Weights of a small transformer language model.
Size: 9 layers, width 320, 5 heads of 64, MLP 1280 GELU, vocabulary 32768, 32M parameters.
Each number is 50 + 15 x the weight over its row's rms, rounded and kept within 0 to 99. Layers, rows and columns count from 0. The size before them is the row's rms in percent of the matrix's.

# layer 3 MLP down (transposed), 1280x320, rms 0.0468, rows 29-115, columns 80-119
111:49 44 47 60 43 50 53 46 28 63 59 24 66 63 20 59 40 39 64 29 40 47 36 55 28 68 61 25 44 42 53 52 71 52 56 51 65 61 65 01
085:20 48 47 46 65 63 40 27 63 43 60 58 45 34 55 41 62 59 33 29 65 60 63 54 52 35 31 80 71 68 41 44 49 47 64 56 67 99 28 50
098:50 57 27 46 64 66 51 51 65 55 53 74 65 45 53 47 65 42 60 57 42 55 71 45 65 64 35 60 70 41 41 55 60 62 55 66 57 56 69 43
095:51 50 33 68 58 90 22 52 65 69 55 35 39 68 96 45 52 45 53 19 54 64 46 51 60 34 37 42 72 65 79 34 55 49 61 66 59 51 40 25
092:50 49 75 17 65 29 71 40 58 33 45 72 59 47 64 40 41 54 37 31 50 59 44 65 52 22 44 50 51 88 56 58 98 32 35 53 44 24 35 72
101:81 47 39 34 32 60 40 55 41 29 34 46 72 63 50 51 91 62 53 66 43 75 45 53 61 53 76 44 66 42 56 33 63 52 68 52 63 32 30 41
107:60 49 45 30 49 39 68 65 69 52 59 46 48 27 49 49 50 29 36 47 53 68 58 67 55 98 47 39 77 39 45 74 30 33 50 27 70 67 58 57
114:45 58 77 72 50 43 42 54 51 64 30 53 60 47 65 70 66 35 64 52 54 76 49 71 69 47 38 55 48 64 56 36 40 61 67 70 59 48 50 65
094:36 27 49 28 61 49 38 66 53 61 35 52 62 45 62 25 40 53 39 71 54 57 17 37 51 61 62 67 57 36 42 66 45 60 66 35 95 69 50 31
095:42 47 60 61 51 38 27 19 38 28 33 37 70 21 64 50 52 32 56 53 55 49 34 64 65 47 78 60 68 26 11 34 45 50 52 68 66 60 58 61
118:50 36 52 57 56 57 69 25 61 62 48 68 38 44 39 50 28 17 36 45 55 60 47 53 37 51 52 52 68 53 47 48 80 43 36 40 62 60 56 57
098:50 27 55 54 48 44 53 61 46 65 52 57 51 55 64 50 45 52 51 51 52 50 73 71 44 58 39 57 52 61 48 55 55 43 38 59 81 43 62 67
104:59 68 55 59 44 49 53 33 58 45 61 31 60 56 59 28 35 28 34 66 56 49 42 59 65 43 33 64 60 63 54 58 48 67 59 44 50 68 46 53
097:39 55 45 48 61 35 56 58 25 30 63 74 28 61 68 64 63 86 50 52 51 81 64 67 42 55 63 27 46 44 36 52 29 44 50 76 71 35 72 43
107:38 73 28 42 38 43 34 91 31 22 62 52 67 79 76 55 46 50 80 41 62 93 50 26 61 62 55 53 69 31 64 37 42 30 67 58 60 44 34 48
094:50 43 21 54 39 30 58 49 57 39 80 21 48 20 64 62 24 59 23 58 57 35 40 66 61 47 51 69 78 24 67 33 42 43 49 40 66 49 83 76
095:68 85 75 45 37 53 49 59 53 49 57 40 74 46 58 65 52 95 61 62 61 30 36 43 64 56 39 65 60 70 58 85 44 28 51 40 75 56 46 50
092:46 50 54 49 32 43 48 57 48 46 56 51 37 19 51 45 61 50 33 45 72 58 41 41 09 46 47 52 37 45 96 21 74 52 59 38 52 69 16 18
101:29 57 65 57 39 00 35 44 71 42 45 37 50 59 68 30 58 55 59 44 41 42 32 56 24 33 55 64 42 47 51 27 82 40 49 61 29 65 56 56
086:12 63 65 85 61 49 97 44 56 66 26 35 80 50 61 48 60 35 85 38 57 50 80 49 60 39 63 32 43 56 54 66 53 65 42 42 50 44 25 43
098:68 37 51 38 42 29 40 53 26 26 58 54 00 21 40 51 56 50 33 50 49 49 59 34 40 56 35 36 78 53 48 43 50 76 64 69 41 41 47 50
094:44 43 57 36 65 45 35 36 70 35 32 51 36 48 52 77 44 61 73 64 52 52 60 64 53 28 42 57 61 43 55 43 43 44 57 71 70 44 40 38
096:49 53 72 35 61 37 41 39 29 58 47 54 37 56 84 38 81 32 62 47 75 62 29 61 36 55 43 57 57 39 46 33 53 51 35 19 51 66 35 72
099:33 49 58 53 32 66 55 29 56 29 38 36 68 40 33 38 29 64 43 36 34 65 64 47 47 55 54 31 36 63 75 61 82 26 40 31 56 21 40 50
097:83 36 52 43 50 39 80 65 56 36 76 46 24 45 38 82 69 63 58 66 62 51 38 28 43 53 37 51 39 50 46 53 13 50 48 58 27 38 61 54
089:72 63 75 24 39 42 44 68 33 23 33 34 65 48 70 47 45 35 70 50 38 59 47 52 40 40 47 46 55 75 57 46 46 37 50 70 48 36 52 48
088:59 49 36 66 50 43 31 45 24 38 29 53 53 47 47 20 64 68 70 48 60 58 53 37 30 30 32 43 71 52 42 41 55 46 59 62 26 67 62 36
101:49 38 33 41 34 79 59 47 19 42 64 70 30 64 56 71 34 51 36 41 38 62 78 32 53 63 62 70 82 47 79 56 28 41 40 57 72 45 30 52
105:12 54 36 73 72 87 58 64 62 44 53 50 24 73 40 66 55 45 30 38 56 60 50 21 41 62 62 69 66 70 47 26 43 63 74 60 60 41 60 65
099:52 65 47 74 75 56 65 48 59 39 65 54 32 44 46 42 42 47 71 37 48 48 71 10 54 48 46 61 41 78 58 57 57 15 56 29 38 49 49 55
125:61 70 46 56 46 38 55 38 58 73 55 40 44 60 54 50 60 41 52 98 22 42 26 58 60 45 68 60 55 33 25 61 43 45 56 61 53 65 67 45
105:42 63 41 45 31 54 51 64 50 53 69 61 47 33 31 56 56 46 44 49 83 33 72 40 61 57 33 43 64 69 66 41 82 49 44 53 59 38 56 44
103:53 30 49 28 77 63 48 47 35 56 57 76 51 39 39 55 49 47 46 70 53 51 36 07 47 50 77 56 22 70 44 48 28 49 44 56 60 77 38 61
110:37 58 60 63 35 26 53 61 51 47 58 81 74 67 57 57 50 46 60 46 69 69 58 71 45 63 58 52 33 43 66 43 72 61 46 95 28 52 49 23
100:37 42 71 68 49 46 31 17 75 62 46 43 60 49 47 31 38 48 37 48 48 56 32 42 63 39 46 27 28 59 46 21 41 42 50 58 43 53 35 62
098:52 64 73 71 63 51 74 31 59 60 44 28 52 38 60 48 65 34 20 46 17 37 52 59 57 40 42 53 41 60 52 61 81 60 53 52 55 50 49 45
120:49 64 46 55 49 84 32 47 32 45 49 58 73 55 59 09 58 45 64 34 51 79 55 50 53 57 41 53 78 17 41 53 34 29 42 24 59 38 46 53
092:72 38 44 62 39 64 38 34 81 23 57 62 44 54 56 52 39 59 48 38 24 50 53 51 10 71 29 52 46 33 35 33 39 19 62 50 38 56 38 53
089:64 65 41 66 47 47 50 63 63 48 37 42 62 28 55 45 65 69 78 37 70 59 25 50 69 39 27 36 52 46 15 42 38 28 49 22 31 65 33 73
087:50 51 34 71 55 49 40 45 39 27 46 41 41 88 57 56 62 57 55 51 71 55 60 29 69 51 48 66 54 55 42 65 65 68 53 82 48 62 33 45
115:57 58 28 39 54 72 43 49 62 45 52 53 47 45 43 72 82 38 65 63 74 63 75 80 45 73 58 48 69 62 73 49 50 48 46 49 52 44 49 57
106:69 62 46 61 63 25 69 52 17 70 50 44 55 40 65 42 55 28 45 50 13 47 45 69 27 55 52 33 39 49 51 70 51 45 61 05 42 61 41 60
094:45 59 64 41 42 36 46 34 54 63 42 56 36 50 44 52 52 56 45 66 71 79 39 64 66 39 34 46 71 72 44 58 56 46 70 75 58 40 27 43
122:58 35 59 45 47 50 43 65 46 39 47 47 32 40 41 44 73 41 58 29 35 49 48 48 53 56 59 58 56 48 31 51 41 44 54 29 36 62 30 54
099:39 17 54 58 56 39 43 68 20 49 49 66 62 58 62 64 59 60 52 40 40 10 58 49 53 07 50 21 56 39 40 58 54 53 61 33 76 57 48 37
110:48 52 46 48 52 48 65 57 58 45 53 64 50 43 20 68 47 54 46 65 13 61 44 44 58 56 70 46 26 45 58 73 52 39 42 49 28 55 45 82
091:44 34 26 35 60 52 54 19 54 64 28 57 45 49 42 69 42 27 60 93 63 50 55 46 83 32 65 18 33 65 65 60 47 29 57 11 45 60 53 21
085:79 67 65 44 24 40 66 53 57 48 56 50 39 36 51 70 63 51 47 57 57 33 67 48 62 53 36 28 60 77 42 49 54 39 27 32 47 17 88 49
105:57 46 48 63 47 78 47 55 63 41 73 65 35 63 63 60 47 55 51 38 96 53 57 17 62 42 48 55 62 74 40 46 45 41 55 70 44 36 42 60
095:41 40 51 67 66 68 18 51 33 66 38 38 45 36 34 48 45 37 70 57 51 64 31 40 49 44 75 66 61 71 78 66 75 51 63 28 48 58 43 50
105:34 38 47 46 48 66 45 48 57 27 46 26 43 67 32 22 42 62 62 49 69 29 49 92 63 49 45 32 66 43 54 65 63 54 69 54 51 23 37 53
107:57 74 46 34 50 27 84 31 60 31 29 34 22 46 54 40 49 47 41 57 50 59 27 41 38 45 86 44 31 52 71 43 58 28 65 70 53 42 77 67
100:40 34 48 57 40 52 43 42 44 72 64 30 52 49 60 38 39 34 24 22 47 89 56 41 56 40 52 64 65 63 44 50 12 66 37 76 55 65 60 33
094:44 62 22 31 65 63 54 64 23 25 57 45 49 45 59 16 65 36 65 53 29 72 56 71 50 54 53 45 72 65 45 32 67 63 33 44 58 47 75 47
094:46 58 61 46 49 27 65 54 66 74 59 52 53 52 21 52 71 36 62 51 37 32 22 44 56 31 71 55 42 32 31 45 56 39 56 17 45 37 12 69
097:69 47 55 45 58 20 62 50 47 50 21 50 46 44 71 69 55 50 53 77 17 34 43 60 40 62 40 51 52 40 53 58 63 65 73 49 62 53 74 49
094:40 48 30 46 46 50 52 64 67 18 38 50 58 42 55 57 54 49 54 52 69 40 57 80 48 36 31 27 36 60 41 50 30 53 53 53 87 58 54 37
115:35 54 72 33 77 61 60 17 65 62 23 31 48 34 39 46 33 30 37 46 46 46 36 30 48 48 38 54 50 35 30 37 51 48 37 18 40 39 34 37
084:44 17 49 65 61 59 49 57 63 37 37 63 84 45 67 31 80 25 21 61 41 48 46 38 47 33 50 41 44 32 39 56 32 58 43 25 43 75 58 67
091:51 25 79 43 68 36 28 65 69 20 67 60 31 20 61 45 64 49 54 59 33 48 51 45 70 23 45 41 67 60 45 61 53 46 53 34 65 34 60 59
091:63 31 54 72 21 36 57 39 52 61 43 61 87 63 52 57 39 43 42 49 48 37 73 69 37 58 64 41 48 35 73 58 50 49 48 56 49 44 50 31
115:45 41 31 49 48 54 25 67 57 40 51 63 17 50 40 54 78 58 44 56 91 47 37 50 22 70 52 61 40 56 58 51 25 62 58 55 47 29 44 39
092:54 43 10 40 56 44 61 37 23 57 80 37 51 39 33 37 52 50 67 49 58 51 52 33 58 49 69 59 52 60 29 48 52 41 64 64 29 48 67 66
119:30 43 44 81 61 38 48 31 34 44 52 31 60 53 58 51 27 42 61 13 52 43 75 67 38 30 49 47 43 57 60 59 59 53 43 42 62 46 50 52
095:44 59 35 45 43 66 64 24 44 48 61 37 42 46 72 30 42 66 43 37 48 53 54 41 49 41 53 75 45 46 53 55 36 61 58 36 43 49 58 46
092:84 61 50 60 53 51 37 74 17 44 46 52 67 62 43 71 43 40 52 50 53 40 32 53 57 44 24 54 53 63 52 47 46 73 55 23 55 37 50 46
104:49 37 56 50 41 55 27 28 36 44 44 48 37 25 56 54 71 56 34 53 64 74 32 52 45 24 71 79 60 38 58 63 51 75 42 36 20 46 14 74
089:73 53 53 50 33 67 50 59 44 47 48 50 33 44 68 49 36 59 62 67 16 48 72 86 25 53 49 61 58 46 12 41 34 47 39 49 52 71 38 77
089:66 30 52 40 67 47 68 57 56 65 58 49 65 63 44 50 61 48 57 88 42 49 34 78 36 57 17 42 32 47 71 63 63 36 43 52 31 61 48 25
105:58 62 40 53 70 34 27 64 56 49 75 53 37 30 41 24 43 49 57 30 48 42 61 35 49 65 62 80 68 38 53 67 74 65 38 32 32 48 59 59
101:56 58 58 61 54 47 33 55 67 48 44 47 57 53 64 74 72 53 28 40 54 67 58 39 56 64 75 48 32 35 58 54 35 29 31 19 47 51 21 84
105:40 26 55 41 74 32 55 41 57 46 54 53 35 52 53 55 40 65 60 36 75 63 57 40 51 66 43 63 54 46 49 42 41 56 49 49 31 34 29 72
092:54 62 40 51 22 52 36 46 40 50 50 44 59 57 44 57 42 57 35 61 53 31 63 71 62 51 37 67 55 67 53 44 71 73 36 29 73 50 44 34
105:65 37 40 42 33 59 53 52 44 44 79 63 48 69 59 40 62 57 54 58 40 60 53 58 54 41 28 38 73 24 70 48 46 47 65 28 35 36 65 63
112:72 23 37 35 54 53 72 45 67 67 51 78 54 35 26 49 68 42 49 54 54 46 43 42 40 52 63 50 42 41 44 45 40 78 84 78 57 45 54 46
086:53 23 39 36 44 46 41 52 38 73 40 33 57 43 46 26 46 73 59 74 46 52 39 82 34 48 66 37 45 70 47 52 29 39 46 16 57 65 63 47
100:62 58 61 74 47 44 51 73 43 29 58 35 54 68 44 62 59 64 55 63 74 41 27 41 15 48 87 66 29 37 43 57 47 65 38 59 31 18 58 50
099:28 49 57 55 44 51 56 72 49 42 47 48 31 74 55 40 50 47 63 54 59 78 55 35 59 62 60 77 44 25 56 51 56 38 30 62 26 60 44 62
096:54 36 60 56 31 67 66 20 31 43 70 55 34 71 31 58 34 52 40 58 36 63 42 60 65 62 58 54 18 60 47 60 61 14 26 73 13 50 38 36
131:59 35 62 65 78 28 37 52 25 36 46 38 50 55 55 58 58 43 54 73 34 52 39 53 49 21 70 59 36 64 31 47 33 50 80 80 53 53 66 13
081:66 55 71 46 50 62 43 44 68 55 55 45 56 22 51 58 39 62 35 65 52 35 76 62 54 73 46 79 28 64 55 61 31 52 52 66 52 50 61 46
125:43 70 33 51 36 54 30 41 30 31 53 50 56 49 51 73 70 37 45 34 44 56 45 62 63 28 63 77 52 46 49 59 41 41 24 29 75 69 37 94
092:41 75 64 39 43 60 55 28 21 43 54 35 89 29 67 14 57 50 49 61 48 63 55 68 06 49 46 42 36 33 49 45 64 60 39 45 64 30 58 73
097:37 36 20 56 91 38 44 76 91 76 25 41 28 58 57 60 43 59 64 53 37 35 50 05 60 65 44 46 61 24 14 63 43 55 51 43 63 52 52 55
105:53 36 52 47 18 51 53 52 61 58 68 55 56 54 65 62 51 42 69 52 35 50 79 52 46 44 37 33 42 90 58 42 47 45 11 41 72 33 58 42
117:59 72 47 44 51 55 68 77 28 35 41 43 43 65 50 59 63 42 43 44 18 63 50 54 63 42 65 48 61 59 56 48 50 80 56 23 31 34 31 84
106:52 78 56 10 47 48 57 71 50 38 39 50 36 72 39 65 56 56 75 14 44 46 47 48 84 59 57 74 57 53 59 39 43 43 46 73 35 69 63 72
# layer 3 MLP up, 1280x320, rms 0.0672, rows 30-115, columns 80-119
093:58 40 48 56 45 63 42 70 59 47 39 52 48 49 34 70 40 25 44 72 46 41 49 41 16 62 56 60 58 36 51 53 51 65 69 64 45 32 53 66
088:62 80 76 30 57 41 39 58 53 37 59 45 38 86 35 53 48 55 33 44 38 25 42 46 27 63 57 60 74 65 41 50 63 34 49 49 37 29 43 75
099:63 31 37 65 70 61 66 36 38 36 60 44 41 25 34 43 62 41 53 55 39 47 69 57 65 64 59 51 59 43 34 49 41 72 25 65 82 37 71 67
095:28 43 43 87 57 31 54 47 39 56 67 35 30 70 38 60 49 45 78 69 32 29 60 77 44 23 50 60 76 33 49 37 52 47 51 41 73 39 66 48
097:37 48 39 82 66 24 37 55 53 35 35 86 32 50 68 54 39 61 59 69 54 45 69 72 52 58 19 43 57 48 42 56 30 36 67 51 41 50 42 54
102:25 52 45 26 74 76 27 26 43 40 46 52 58 65 29 66 25 61 64 45 53 55 75 46 49 40 55 59 34 71 28 34 56 71 57 69 37 33 59 42
108:42 84 46 60 44 30 30 45 34 34 24 56 44 34 73 86 31 39 59 45 27 67 41 60 54 48 59 30 51 60 59 39 46 56 56 48 71 66 65 49
098:41 57 40 86 66 33 42 58 76 36 40 62 59 39 77 51 54 39 43 66 32 64 60 34 35 45 32 13 60 50 47 54 60 58 39 77 25 33 16 43
094:44 72 61 66 85 80 56 58 48 48 57 58 34 70 67 61 53 40 45 54 47 41 42 60 51 54 47 81 35 47 51 29 69 29 32 26 31 23 25 55
109:54 36 43 56 54 59 45 35 64 55 49 32 46 28 57 40 37 61 46 40 33 39 52 87 63 53 27 45 42 33 53 36 47 51 52 62 51 33 50 24
107:14 75 49 70 52 68 46 56 25 42 54 45 45 54 60 59 53 50 73 49 18 18 57 37 45 47 29 57 23 35 59 62 55 52 39 55 40 23 29 51
106:64 53 52 55 65 25 38 57 75 68 38 50 49 54 33 70 67 42 54 73 38 49 29 39 35 39 43 36 53 31 29 30 71 45 40 45 64 45 72 37
105:31 48 37 64 65 53 66 31 63 43 54 25 49 29 45 42 51 39 46 63 32 69 57 41 48 56 25 53 49 28 41 14 59 49 65 81 56 48 51 51
106:62 42 52 52 50 47 54 45 51 44 52 33 50 12 36 77 55 56 34 69 18 38 53 61 46 25 42 53 39 24 46 50 59 55 39 51 69 44 48 14
105:48 45 86 34 76 33 36 52 63 22 37 58 57 53 61 39 49 52 68 40 54 62 90 35 22 31 43 00 52 51 66 46 42 50 46 67 37 54 31 57
100:43 71 76 54 40 39 47 81 55 46 41 41 43 64 34 52 53 51 56 59 40 40 88 78 57 49 34 29 47 62 55 24 72 40 30 46 63 61 52 35
086:28 53 47 57 60 56 76 35 45 56 42 45 57 55 76 43 32 64 42 51 50 39 57 57 49 24 35 28 48 44 42 46 46 52 62 56 47 48 63 51
100:82 70 31 64 72 56 67 55 32 48 36 39 11 27 45 70 45 58 50 50 39 34 52 42 49 48 31 57 74 44 33 66 66 57 50 53 29 43 41 50
096:49 67 38 23 56 42 37 76 60 41 47 59 32 50 36 47 77 33 73 74 63 55 90 56 50 55 14 79 48 58 43 76 54 26 58 29 43 55 34 71
090:38 43 42 52 61 72 50 53 56 59 46 48 70 58 54 29 48 51 76 68 42 42 42 31 47 34 59 49 58 46 44 39 48 34 43 49 53 67 52 37
069:32 41 76 49 62 53 26 42 49 49 45 55 41 57 61 78 60 71 51 53 33 49 42 50 18 38 20 82 57 36 58 41 50 67 69 44 74 51 15 34
098:49 41 38 68 47 27 62 53 41 42 29 51 46 49 71 61 36 55 68 44 49 64 92 40 61 55 74 60 47 49 47 25 66 46 63 79 61 35 52 22
101:79 71 45 44 72 64 57 49 69 47 52 45 60 40 66 47 95 46 30 56 45 40 41 42 25 54 62 71 50 58 21 35 56 60 64 55 24 51 41 51
103:20 51 65 79 42 57 18 51 29 37 14 44 45 74 65 49 46 42 57 67 57 21 46 81 68 36 51 56 68 68 55 27 50 28 53 55 45 50 48 54
093:29 51 54 68 62 63 52 58 56 53 39 42 50 58 65 54 72 61 50 40 57 49 58 35 56 41 50 98 62 29 42 60 62 71 65 28 70 63 52 36
097:63 36 58 33 37 33 67 45 65 52 57 43 67 50 22 47 63 61 51 35 52 40 63 61 43 45 55 71 55 41 63 32 33 62 24 54 99 15 58 83
097:51 57 57 44 59 39 52 70 80 27 37 47 48 32 41 35 61 54 72 58 58 47 37 56 44 45 18 62 61 66 41 32 59 44 96 92 30 40 58 42
099:48 40 48 43 55 17 58 56 51 38 56 27 50 40 72 42 64 56 56 94 47 69 62 50 63 25 27 57 43 42 58 51 41 45 53 44 41 46 33 52
102:35 26 56 45 59 05 50 54 44 44 60 30 45 59 43 50 64 45 56 52 64 50 56 83 30 46 52 49 44 47 38 34 49 56 76 51 44 44 57 21
112:44 75 28 44 48 46 58 62 54 10 30 38 20 63 37 68 57 47 52 54 46 39 31 56 57 41 51 53 41 68 48 45 46 50 56 49 48 45 53 63
109:47 78 46 34 29 49 50 56 41 47 52 58 43 76 56 78 53 37 32 33 47 59 39 49 54 34 72 34 58 53 50 28 53 48 54 65 40 44 25 52
109:51 34 37 20 44 42 04 59 51 68 51 48 47 64 63 66 54 75 82 37 63 28 74 58 53 47 62 22 29 55 68 79 41 49 58 46 47 31 50 31
110:33 77 35 48 55 35 53 60 50 25 34 31 63 61 49 35 40 72 55 59 52 50 57 52 66 26 30 51 59 50 70 20 18 63 35 57 53 49 54 64
107:42 62 70 19 45 53 25 53 91 34 52 46 54 23 55 32 51 60 67 42 25 48 45 64 32 41 40 64 48 61 43 45 50 35 42 41 67 60 20 42
097:29 42 41 42 38 69 54 37 53 51 37 62 36 37 33 82 49 34 64 58 54 47 67 65 39 59 40 51 44 53 47 50 57 34 36 28 61 54 41 52
116:42 43 41 55 69 30 30 59 50 33 39 35 57 41 52 52 50 52 77 54 38 51 42 48 51 66 44 39 51 39 38 54 11 53 56 38 36 40 32 65
100:74 70 58 32 44 36 30 38 59 46 59 45 36 65 47 48 63 40 46 59 66 46 52 56 15 67 78 37 64 66 52 07 50 37 45 43 70 32 47 63
092:36 44 61 37 37 54 37 35 46 43 41 69 52 28 35 33 72 56 41 69 41 28 71 67 31 52 42 66 64 34 78 74 49 50 63 65 46 19 51 89
092:58 29 41 44 59 62 53 42 57 39 46 50 63 57 60 64 52 40 15 98 67 35 65 62 25 40 22 47 52 57 51 67 44 38 52 47 44 56 69 48
106:31 55 47 40 51 61 31 41 70 54 40 45 45 38 33 85 61 36 81 30 48 32 73 53 30 54 34 26 99 54 34 46 54 30 51 42 43 53 31 30
096:29 32 50 33 52 91 28 65 86 33 41 58 19 69 53 60 47 47 42 57 33 55 49 64 67 48 24 65 62 36 46 50 43 50 35 77 51 31 43 45
091:45 50 69 57 59 55 35 69 65 27 51 41 57 48 59 49 57 57 54 54 16 43 57 50 35 55 34 59 37 44 72 26 25 54 27 58 61 35 49 62
100:69 62 48 38 46 45 54 46 72 59 35 38 54 26 51 65 63 55 62 46 23 56 42 65 42 40 75 94 68 46 44 35 50 44 37 41 45 42 75 51
099:42 60 60 35 79 60 58 67 50 52 56 36 33 64 51 25 51 53 43 22 60 35 38 83 70 36 36 81 35 40 56 23 38 25 62 25 45 49 47 59
105:45 63 34 30 61 43 46 49 69 08 43 43 38 48 20 72 56 58 60 56 71 52 65 37 29 34 54 67 49 23 66 61 42 52 50 54 63 48 73 53
098:57 45 43 41 56 62 43 48 54 47 59 25 51 68 69 46 51 71 45 51 51 41 43 72 65 61 38 55 70 56 56 67 43 73 48 55 46 49 28 67
093:21 44 58 69 60 61 34 47 52 61 49 65 68 55 51 65 38 52 70 49 65 65 51 27 50 55 64 65 35 31 38 58 47 54 51 53 70 57 23 45
104:55 51 31 73 52 44 39 57 61 39 41 52 52 35 77 38 54 37 47 82 52 41 53 50 43 28 82 56 41 37 64 48 68 44 39 62 58 62 42 29
094:42 52 62 67 49 63 45 50 58 60 34 40 56 50 85 54 69 69 59 46 65 43 58 72 47 09 48 60 74 66 58 46 43 59 72 52 32 30 54 55
100:04 52 43 63 62 50 32 59 53 54 51 65 47 49 51 53 60 36 69 48 55 58 71 32 83 52 43 46 52 37 55 55 52 29 45 45 45 74 13 40
108:45 45 64 34 66 36 65 53 35 42 47 39 80 32 30 60 48 43 40 45 44 55 47 39 48 39 30 43 33 46 60 53 52 44 46 46 60 29 75 57
095:50 89 61 43 57 52 66 59 76 58 38 21 42 62 46 64 48 51 47 47 00 41 52 36 44 61 46 51 28 45 28 55 48 61 36 67 67 33 62 74
087:36 37 80 72 46 18 46 44 63 61 56 66 66 44 76 55 39 50 37 41 68 34 34 49 44 63 38 53 50 73 58 40 44 34 62 68 51 33 24 69
101:38 63 83 72 56 36 53 42 49 33 24 63 60 69 75 65 54 20 70 74 44 75 58 66 56 54 12 36 53 40 59 33 38 41 39 83 44 66 73 50
100:48 72 51 71 57 61 49 59 59 61 44 26 23 38 52 65 51 50 39 02 48 45 75 21 66 47 67 70 76 75 51 46 48 67 36 60 51 38 49 53
105:58 59 36 58 52 46 42 76 67 31 47 40 50 52 40 99 34 49 37 35 48 52 11 38 64 70 43 46 55 62 70 55 41 51 58 51 52 55 47 54
106:37 40 46 59 79 41 38 53 56 57 23 48 34 32 32 66 36 27 72 35 37 55 56 60 27 44 55 54 66 48 62 68 52 73 47 35 66 49 41 45
100:57 83 34 39 42 70 42 67 49 59 62 29 52 27 48 61 61 64 77 45 11 68 41 64 46 45 69 40 55 45 50 38 48 46 83 81 44 41 60 48
094:52 69 72 68 52 53 49 76 40 55 32 31 30 38 66 69 73 41 41 52 31 61 70 66 63 41 00 46 76 52 43 52 59 34 66 51 24 61 41 47
102:45 53 39 48 51 90 31 47 56 57 44 59 43 42 56 43 44 59 81 51 68 43 80 43 32 44 38 52 52 69 75 35 31 56 39 62 54 52 21 32
119:32 69 77 47 69 51 65 55 47 43 67 62 51 40 25 53 65 33 63 25 57 62 38 59 47 36 14 24 46 37 43 62 61 37 33 73 60 49 17 40
082:72 42 63 60 35 44 27 79 71 24 24 30 49 45 50 61 17 58 67 44 50 66 34 69 27 44 46 41 38 55 61 60 44 52 56 57 64 48 53 35
109:54 77 81 28 39 48 40 42 72 38 42 44 39 37 65 62 90 54 87 30 46 33 53 76 26 69 71 69 48 59 54 52 29 60 60 51 57 43 38 47
095:41 65 70 53 66 48 20 67 36 41 50 54 64 54 40 37 36 49 55 77 14 49 25 54 40 50 68 12 24 43 21 30 69 31 62 73 91 46 38 45
104:31 31 58 54 67 60 18 49 55 31 73 62 47 69 37 61 53 43 64 61 57 64 60 45 42 46 56 34 29 45 57 50 23 55 47 57 85 58 52 26
105:73 41 71 73 62 54 60 68 72 45 57 46 50 66 26 47 40 36 70 48 56 48 67 33 54 45 34 25 40 21 41 41 20 33 42 59 60 49 51 51
092:49 35 78 71 59 43 49 54 35 50 44 49 63 43 43 71 43 35 39 52 49 38 48 56 58 29 54 30 53 58 64 64 44 59 87 52 79 51 42 37
102:49 62 39 45 33 70 56 59 24 56 39 63 40 42 40 67 70 55 76 59 32 52 53 27 50 66 73 50 68 48 36 41 29 57 43 45 79 36 54 48
104:51 73 22 24 55 52 43 37 54 22 43 50 67 34 34 46 50 66 68 49 58 59 27 52 50 46 61 53 53 66 35 39 26 59 47 48 75 72 51 71
106:58 43 61 37 85 67 26 44 53 57 53 17 41 58 41 67 81 56 50 58 43 45 44 87 46 50 71 59 52 54 38 47 49 31 38 45 36 21 65 56
101:58 62 44 41 45 62 42 69 49 43 54 47 21 47 65 58 56 34 74 17 47 41 39 49 26 36 53 61 69 57 63 59 57 36 56 90 47 33 72 45
098:54 46 96 71 65 53 55 44 52 30 48 44 22 35 54 51 67 70 71 50 54 57 69 40 39 70 68 77 76 79 40 38 42 46 77 74 72 36 88 64
102:25 53 43 51 48 41 49 65 72 43 54 73 44 40 39 39 37 60 62 48 53 22 26 54 10 63 46 54 48 54 68 19 34 50 35 49 47 38 40 44
113:64 55 35 77 44 20 71 37 47 58 30 22 48 46 49 80 59 47 84 89 50 48 50 57 73 48 37 26 47 53 51 22 53 57 66 48 51 55 60 44
099:29 52 39 52 56 42 34 63 42 35 61 42 53 29 56 80 39 66 49 68 48 27 60 51 40 66 60 53 96 36 83 16 55 80 48 71 61 57 60 45
097:34 29 66 33 55 47 58 44 55 63 47 45 44 37 65 83 65 60 62 55 36 58 35 54 44 45 47 67 61 68 48 52 57 54 43 37 67 18 31 74
102:42 66 58 62 38 40 21 46 56 24 39 36 47 52 40 49 57 44 41 50 58 56 22 62 50 45 46 59 33 71 27 31 31 30 37 45 53 63 65 58
100:37 62 63 44 55 52 53 78 57 59 15 54 48 66 55 35 37 67 53 63 34 61 27 57 37 27 32 58 49 48 59 37 74 46 53 43 68 50 87 66
117:40 31 51 41 61 48 41 73 56 24 40 40 55 26 47 49 34 44 64 61 56 71 61 70 68 57 76 60 40 46 52 61 69 85 58 88 59 31 61 38
094:53 37 39 41 53 54 59 45 50 36 60 74 34 52 27 56 40 57 83 70 41 32 30 44 47 46 83 46 61 44 77 60 50 26 81 57 50 37 50 25
112:49 64 52 30 93 37 65 61 40 36 69 29 38 32 44 57 33 50 56 58 30 57 58 60 33 36 54 50 60 44 45 25 39 51 61 53 69 03 72 35
107:64 33 62 92 52 46 48 53 65 49 33 38 49 59 78 60 52 51 43 37 62 50 46 37 55 42 62 49 65 32 50 39 49 50 64 44 50 53 51 34
099:69 79 58 58 25 48 40 80 61 66 41 41 44 40 48 54 68 43 80 53 34 43 60 91 23 34 44 43 76 60 46 18 40 34 63 55 57 50 47 56
105:03 17 59 22 61 40 40 52 61 79 19 58 52 36 60 63 59 48 42 18 57 29 61 38 67 18 37 51 66 51 78 39 51 28 46 68 59 26 52 49
103:60 74 32 65 62 40 60 53 51 38 62 43 38 52 48 59 32 67 45 48 42 20 53 56 53 45 62 34 54 73 59 44 26 75 35 38 47 37 40 55
102:55 35 78 43 66 69 36 61 55 64 81 55 58 55 35 39 55 49 35 72 37 30 78 48 26 35 50 52 45 38 58 62 39 62 44 54 49 13 52 79